Weights of a small transformer language model: 8 heads of 64 (4 for keys and values).
Each number is 128 + 24 x the weight over its row's rms, rounded and kept within 0 to 255. Layers, rows and columns count from 0. Numbers have three digits each. The size before them is the row's rms in percent of the matrix's.

# up: layer 10 MLP up, 1344x512, rms 0.147, rows 430-446, columns 256-383
# down: layer 10 MLP down (transposed), 1344x512, rms 0.204, rows 430-445, columns 256-383
# gate: layer 10 MLP gate, 1344x512, rms 0.143, rows 431-446, columns 256-383
up430 092:088127164135114117157157149190110141129126097085120176126174107130117119099175113164162123150094127130172137114116165107095160128160083136100092118121137122172115134108152151108119105149151110135176115121101109112146156143136124147189125130121157121100094101113130142132107133129124134216140106131118147154099110146153192113152145137123105149154140140141136081121123123157101141149156
down430 103:136155099190138116158130149104117091115118161115172177111143170160128107146152126113125154140130167088158137128110133175125132124158134127123138134127147177155153130158168160109137163134125156116141156112125110111129176152166101094127110132128152152122124115159145137170181147106131145169152109167146110183123117187149136164183138115095105135164143128144109116128145138149134145111122
gate431 099:122105140133116146082142114083141113094136103142115125106151154092097173131078146114144165107104141161109122119109094163175130160127126111090138184116125122112120119128107129159046123118143148117124128145144108110103080140159153136130167145087114109139128134172211130138117103168093145148092082103155105111183080153139115099130104137076114143121151133111124105171142067121173159107105
up431 099:106129120144135090106135122107118135101096109142091072148140128077102123134150182155136147078069152111165106178118090137170160114134082119131118152163149103102119114134133082134112139120145121108077128099157127142113125172136119128123092129110109081141118104143141170151123092142107132107105128128092100169119105135139120132179117134113134109101147125105118134135143110182135149116102
down431 102:083136145130139118123190133133131136157079139116152096138159130124134133142112126122142134183128145105117112135089154116129114135137117140145104133123137116126192150116127126148099131148116121119157114109151134142177151160133105126070124148137131085125116117132118120120154149115108121147119138114120092116169114161117153120147149137059115107151122121129099190151154147146133128092145
gate432 101:091109129127126118135137127125098153147086115120133111124132130111097183138141090139124063053105131127145112167099153179155114146092157128160147125196077137106128128140107130131107147144154124122127087142084094118141113096125145080185128105114086118121103154117143146115127136157109100150186083134119107132103144178120117143094086130125133136113120162130123132134140113120109128135132
up432 102:123080121132126099075137139144118155143130121169123147140121133135107145131118132147115099135093108143085144127169124148104127145099124168164139160174091137157101095132092114163098115081096119132109133145113133131103114155135137143136126113159089102141126176099128159148110175119082113126143106092111132151101116158144159123174159112114179131136071158171155108190139151109142108150155
down432 104:101087158152088150124125133140142144105162139119104123128066140113145093126132131147177117137146122121141122120138110110124140137091156098115130098115120092123148144133131149137147127138138157146179099111095150153088100124096118146171114154177149139094093126123130162163137116115088078122171151155111130138126117109133124174157070126131122110126105110151101153101074122151131103139146
gate433 102:114135146146087180110141114115114155135087142144169148152163131099117108139161126140147152128140105100143124134117158149077138146188176099131125111085110127150093129126180099174156147113095131132093095118133112156124114133112116109127154112105122167155131151094160102126156120119133141145115141131090092127106118116142137145131132161112119117120144113095116145124145111180130116100121
up433 099:101120136091126119123085127116145121097156112147128121130215101147133120121081128108189120128080150166111123178106089140123121115117172116114124111119134149123146126131129148098098137168134145137114123144140146131119125125094149112098125091127150181094116112132111128143104108146119120131082126134141145173117163117136128157129124132131113168115125123112104140145131105148156124139118
down433 103:138117126131143090107141122113130182125140106113110082131097141111069098148120152087152133094089103120122150114154129101126197093106143183133144151125148129131123137115086165120142110110078106118138137103134113097140132145120117124110143090131120131139106150099121144103186108133145136112145127121090142155083138032126144155142121119131162118088135136157159147155117143158142128108098
gate434 103:083132146108149123125132129111151102158134112163106088127165145107132088110132163096124122145167159145121133089119119141145164078167126129116172089121126137142129120130078154114118092112162115165157150115187088154150128122158097157119081113133114186126147147142137128158111104184134119101138137120091142096133118156123082127115084113113132152112173140138108115124150101124148119137143
up434 098:073130135101145179146138139106114115121128077145103105164158144087129096108121132131136126183123111146095101126166134136119162114157121088158156109122139124143136147118130106137134113148158132117116077116107137121116157135127136169126126152181154169135131153104126116119100105144151147083098101115134181118133133148134088124149118111140157128159146142117156124158141112135146134143125
down434 096:116109149127165130086109134119137132137106117156137130110177161114132108116122165121121100142115119139138127088159176141156155071114149130119147143144170147143133196151096144121105123134127146148117096134121119098121126129117115121146139131126138126114137135120101095147086067124174138103163102142099148088110109133140131088096148074105140088131145131146152114112109150143119133105096
gate435 106:155113142138145154187140104109101189123123109119171158123069160085131089114141141120123120143104105127148074140130114151161141111124120138099132135103150131130135155133146132145119140113176152104119134132132135111098084148136107116108155109124162109123137122118116105129148109095134153181145141087156120099102151147060132105139115062137151123136141157166113104101155140111124100132139
up435 105:149100135132113108125125153171117102071155107134089159142139110125138155111127139127077149094144126146109146149149096121123129110124138102106111083097138137131158117145149114135160142090124120125091150105131088150126161156139111082164149151119122146133108132098144116091148145085129161114129162114136099186108121128112097170161126140162155109106146194113147134098141102083109177132147
down435 107:113173143136123102157113123099143140120168119138113130142086181101106155111091133119132151095100113141088125101141114162116090106119072127134101071144130112144150167123166119116152157084133099107114146131103099150132128126135142146095135125142125154118079139115165110079121143149144123117136178174126136103125097124112106104105106138126123094092119136140124136083122123124105129119140
gate436 099:126112116157092108155141145146104135124125118105125150113099125084108077153125164122142127149125118158135176158175130140161110142118104117126126116141160119137071127097123162124164114088152140122107147115106065122141157120110101136153144135131158123145116103170134087110148115149148123168098084161147149139157116149134104154165143093112090164098177157131095074109115115098113132142063
up436 097:167121114125160111137136147145127108103095121135127107133092149125153101127147118187129097125129115115099135132142137178114116157111156124193121126164117211172109137142160130108108117161119149135132121145145149140171102098162113104144123123146137109126138073146125135162126095127138090154123146168149136115110148115133127116114174116129149130152168126180118130110097081148080086133128
down436 101:130120138120141120109129127104127146120131091137147186164122120112151103159103093151163158094175145125132144134128125103148139171083130091126157132121079149104146141155148153152132129156150105147120137096123128143160157117138152075112128128135127126092162110083125103115114125102107100143118101099071093118097123155175134128131167102086205133119064147122110133092125121157148128154159
gate437 096:154127134134121167148092133132148151151188133148159117111130083149141124116129129125169163142109118129102103129100099109156146144135101135159105167128126141164123132154123131185134148098121132112161122116133129066144078147136161121146120089163162121118133140138108135135126078104118131122132150133126118121145138136124150123178180125155132114113162156099095139104170158088098132113148
up437 090:097112127119138109156136157126147128101099123150085130119125137117134118151137153122078121122079094122106122098144127089064160150095118105103123139165154145126093122102146101125116150166096099139116146159119149136158156145136091137153150118115190124132094136132138152106135119118091116141090145164129144113138131122152131134141152154157127136130086139157168126120153117146115111119128
down437 100:141117157131140145108118075135153131139108136125119181101130082128126114138139156138159120156101155093136101139145102139108156097123122130124096130114138125133142093109146141127128118174110144098110175167141112142183149097126101117143145114094143128132148102136132117128163158159091158132104112132187126120128112110145142141146113131094138150122125114149130114137164135136141137118094
gate438 109:148124141132096143139111111144094075099143131144147106115127159148125112121107145125139102129128177047143090145130107160152135113126159166138154125136137176154145086148160082128127143171115157131113105103134157163142151143121095156123140101098107091143100078103113122143143090145167130128131163176100137113140143158110126093137140175162130149099125125124132135129133152142176113129134
up438 102:111078158094121111152120146112118137159110151135130129150118150124140091077118126161145094120136165121138134142135129110095150118109120124128164076100083134106121152133072096129128100180148180159123093097154119109160136134141144122131123117164129136153167136129116133152128128113132145100164177156128122143092104140132081147146157144136134106114136099170143193123142110137118153113218
down438 099:108138140147103107134120120107115115121160137078168142120126151106147102124108157163147127150119130174175122117181131123142099127102119129167137138107131123125129105169136149104114166114112170132132127139177107162091104135101182123115131140092131138144134086091131091142115083132135111125129122087108163092155140153166093121084137135160115134140122134141147132127150135119147149123121
gate439 102:186130109132105174138136119095118158145154126157068106167136160136121113110118123110097104126144110125134159120188109108145127125129100113100114148115088150081135079142148144161075102075115143146114138133138130130152129149126136123100121122116170092087140127125125177142137087104157101118137108123125130125107137100120134143102116152074087162127161110119082151103147095117129132139091
up439 100:100144112128150099111156156107151109095120142118105090126126164108119126110119124104090094125118132145130105126146100119123168165134138100100110137150145121111084085144135108124107120119139134088132097129068103137159130116095132125119129116130138162077147142142121150145165097122122110139149121139146142120118134106093144145107061128092065115141141078136115090100119138074115141119150
down439 103:126168122129117126150136176145126097129114122154108135160115114082121103143120144115099125129136153137154163109148146080123116113144133109145112111105140109113113097128120143074101126110154106092144161141105121130126151144121122102117165145150128116126139158122127149166155099145151106180097113137080145141122106114124111137133090112127137124132116105114139176124107106126090123151113
gate440 098:129114118113152135147083114145056097130151138138077116134162082103149115108089125125112131133111102138146074095103143147106125122144153112134134142138178122142113165136124174129099118153132145158158170173169128132117105092118164112158090132147135161089167113178147124179143146125104184127118146122062136093152128128124111130168080112146137128120123101138131126135119140103118138148117
up440 095:136144112161160119110109121147115102123178126126154165137164147089103128113115104126124113132113109166135146112147100125133133131120116109121091134141140100086091112123106112137159119126123079131169152146120118120169190119159165084126156160099133127125155139138109120143166138104112145152161132078064139104163115180116109137164121121133110170110121121116105141144109186136157136131125
down440 101:149160089138120126129126168108104118061127106074147089145123119116145113106132156114124102137125122150127049136124194090137146127121145156118159074145089121150129138105089086144131171148162128100096138154113107138085161159112136139133107121143063190111117116139137087132137140155080084123111166137116185139099150157131111166103125120126125107131125124145104099099096175112120139154126
gate441 098:097137115135094133143114113150092105117106133127117174138153117165144101123110147133131102127076140102086107138115108145117100135134104127097119111074087121100092140137176168126121119160129150120133137108131147147122141150141167123134123190127128152097165123139135137107164142161144122117138152145139168132135115126121164122099154176173123086122082123159140116116160139171127167168099
up441 101:105088088128106152177139150121106128127114106140140138172133135129168124107133143093131135125107115109136174173099160140117096140121098140122085131092125104111140122108130113128176115182160118126091119127157117117132143056174096124144103127093112157117108114091157148145143121132129096133116090155122146120149128106133139155147098170163186102103142134115150166120080099152151168150133
down441 095:111123132119121154165139150102107151160166121133141122124114098129130130109112151099136148108036110132151091113104122135150139076143135102113086120155124093112102112109140115101155078121124170148137113123075114144079133142125152116122084137080116131120148115168123096091104115114105076145130107116079135106137114131155139130097139152143126173097101129135070123114065152158114161116141
gate442 095:103125129137100111125141122107138135132122129063144138145145137124168137155148124124116134107147163119143153108124146095116130123156107102113149148155136104125124111116130113106145130096127112147150070124079143121155132184147126151135089128105109104172105137137124101152140107109126158140108130112147093143147148125123143079052143112127101125128170142118117150129122116163092108075117
up442 097:132125148159099112140119121110142162175127146152111116141117151087117096172140127170108110146123127153125162124149139112114122180142127148176186144129088162132127143085150137094161161164126133117127094125101120145102116114109150108146157134119117116110133091122137094134136145126141180110111130171156082173167083122128106114141149185132164093093153116148108106106100104126131157157150
down442 102:129106110094120193144134094161163129093128155144123108123148133171121125143140125101150133107132159134156128114116112124103115110097104115138101155100109079123120128155146128126132162144137161113116107155105138118142134107110151159101122100082155106135124143146084118135149108104130092121106120096115139144107101098125092127135151154124143117143093101162088079138102121126119116114135
gate443 089:098145086144117145105147124107159146106108157132138123146125162140176117156122179142150118161110159193157110096151111101129139153148137125165066101142112151129142146084126122132140136140126173151108161114161101141131121104125133126124126129142116120137091126143118128126119147151124139107112140159083074146128154124102129134089165169117145099101112143165167136137138116154150141109098
up443 089:142107116117138091102152141164128136118143119133112105110079149154125122128117104124157125092136096114135173130091076137160133141120122114122146106129121118126167116136079108121122174124113118133151112134111115080145134086145123086160113122135122109087154141118151108145121109107143108149141130120135131166120134139148143081138114121129130157148159092161103137092129137113148122119140
down443 093:141134111143142167131112117147140151130143126080170130098157126136126122125107159128119168123130105110126117141135129108150121082127151121153139126135132159113104090145181163160165131128135116147118131114169131114132142136123160124129121144140120094132134136149127098133193104141127165107119164131123153085161113135168142152108131156113154123124149139129119104132102120106109161093138
gate444 099:089178136143123086148155120129123111123100143171137146168135123147117125114106137105130109166112156142118103106135069139143137147157139152090149156119114139122125130110146166127111144102099144153105121140075084102149148117111138116080120114121117109097158125143163105114116115147120111104113152170167133100118102135121126100107093127116124091140115121169125114165123069101114117119145
up444 108:113105156137105137132106126067115114163135133171130143088159122139105105127160101134102123136150112173135127131112131108148123115119160078090138142123128122126077104118185133121089114161157134166115095106122122113125122163150142095164130170085160141157098145144121107131104150146100165112103129138123125104122118094111144150098172163144126142137121135166142127123102139136122137137125
down444 098:165130078160134107136140135123134117114121124106079126144136139123112135136162124107119098086162090087128163170103128146135142124134127170129130092125152116124116189106099150095113097116121101077069129148158146108129071127162129104141140132133104117146145124115138100134132115112138117174159110123124150175089123113140163160104159133145093170125141138097146146117128105121090125118079
gate445 100:127086117120133099163132148136117114125129111175137133115122140109147138159121089088137100108098157117136109141115132154138095134116096165097162152119102093111140114131117144128152110149080113177132127156120136090118133152119151135108127129115124136147132135093106099109144147164187129161164156157115156172105101121098107144137143140123156102092095103106141093154136133140138116105080
up445 100:135137118120154149151101151124115120147118148144131173094121106113117126127088108129078172097162136105155147162117142141100052105088118119121116148125128125130134172102120164107112150157153148112122099125124110168146122091148089140146101137124152119133137135142105126156089147129097150084141108130117135178161159168125110124105093154133130154135140171147167130093150140136122146156148
down445 097:139137110125128134156126166118098156065106134113172115154136152068142127120149115164138080084149136124136095157122151120078088096113220135171095131166123155149162129122156155102131094162128103129106158129100148103124167112135120116120094129146138116135126133178131167143122120134141136169102125089126144146161125136130144126118101112187152085111156099132074158082183080076105136171152
gate446 096:145109099137111110154097089082120148132134134118095132167085096108147113146135103167139097138132151107176119079122115159164135107118133121139152162185128124150168133161108093161151106151125159093120093118135142166113118083108096091126090133112138140136157165158153155111105164136133204113143142108137114099123118097097154115114112147143101107108142161115107124089131152132137089123118
up446 097:130153115101147122147143112171116076149103119136118148108120144132143160124099123096135116160165123107108127101162158108114161105124116146140136109146137122146123175119099119094085156092107112109121117130157116093150085103134144133135174143121125102128150135085119099105149082172137117106077156140149135106093144132111141120112112157120153150105120129132115123114116108181149145112121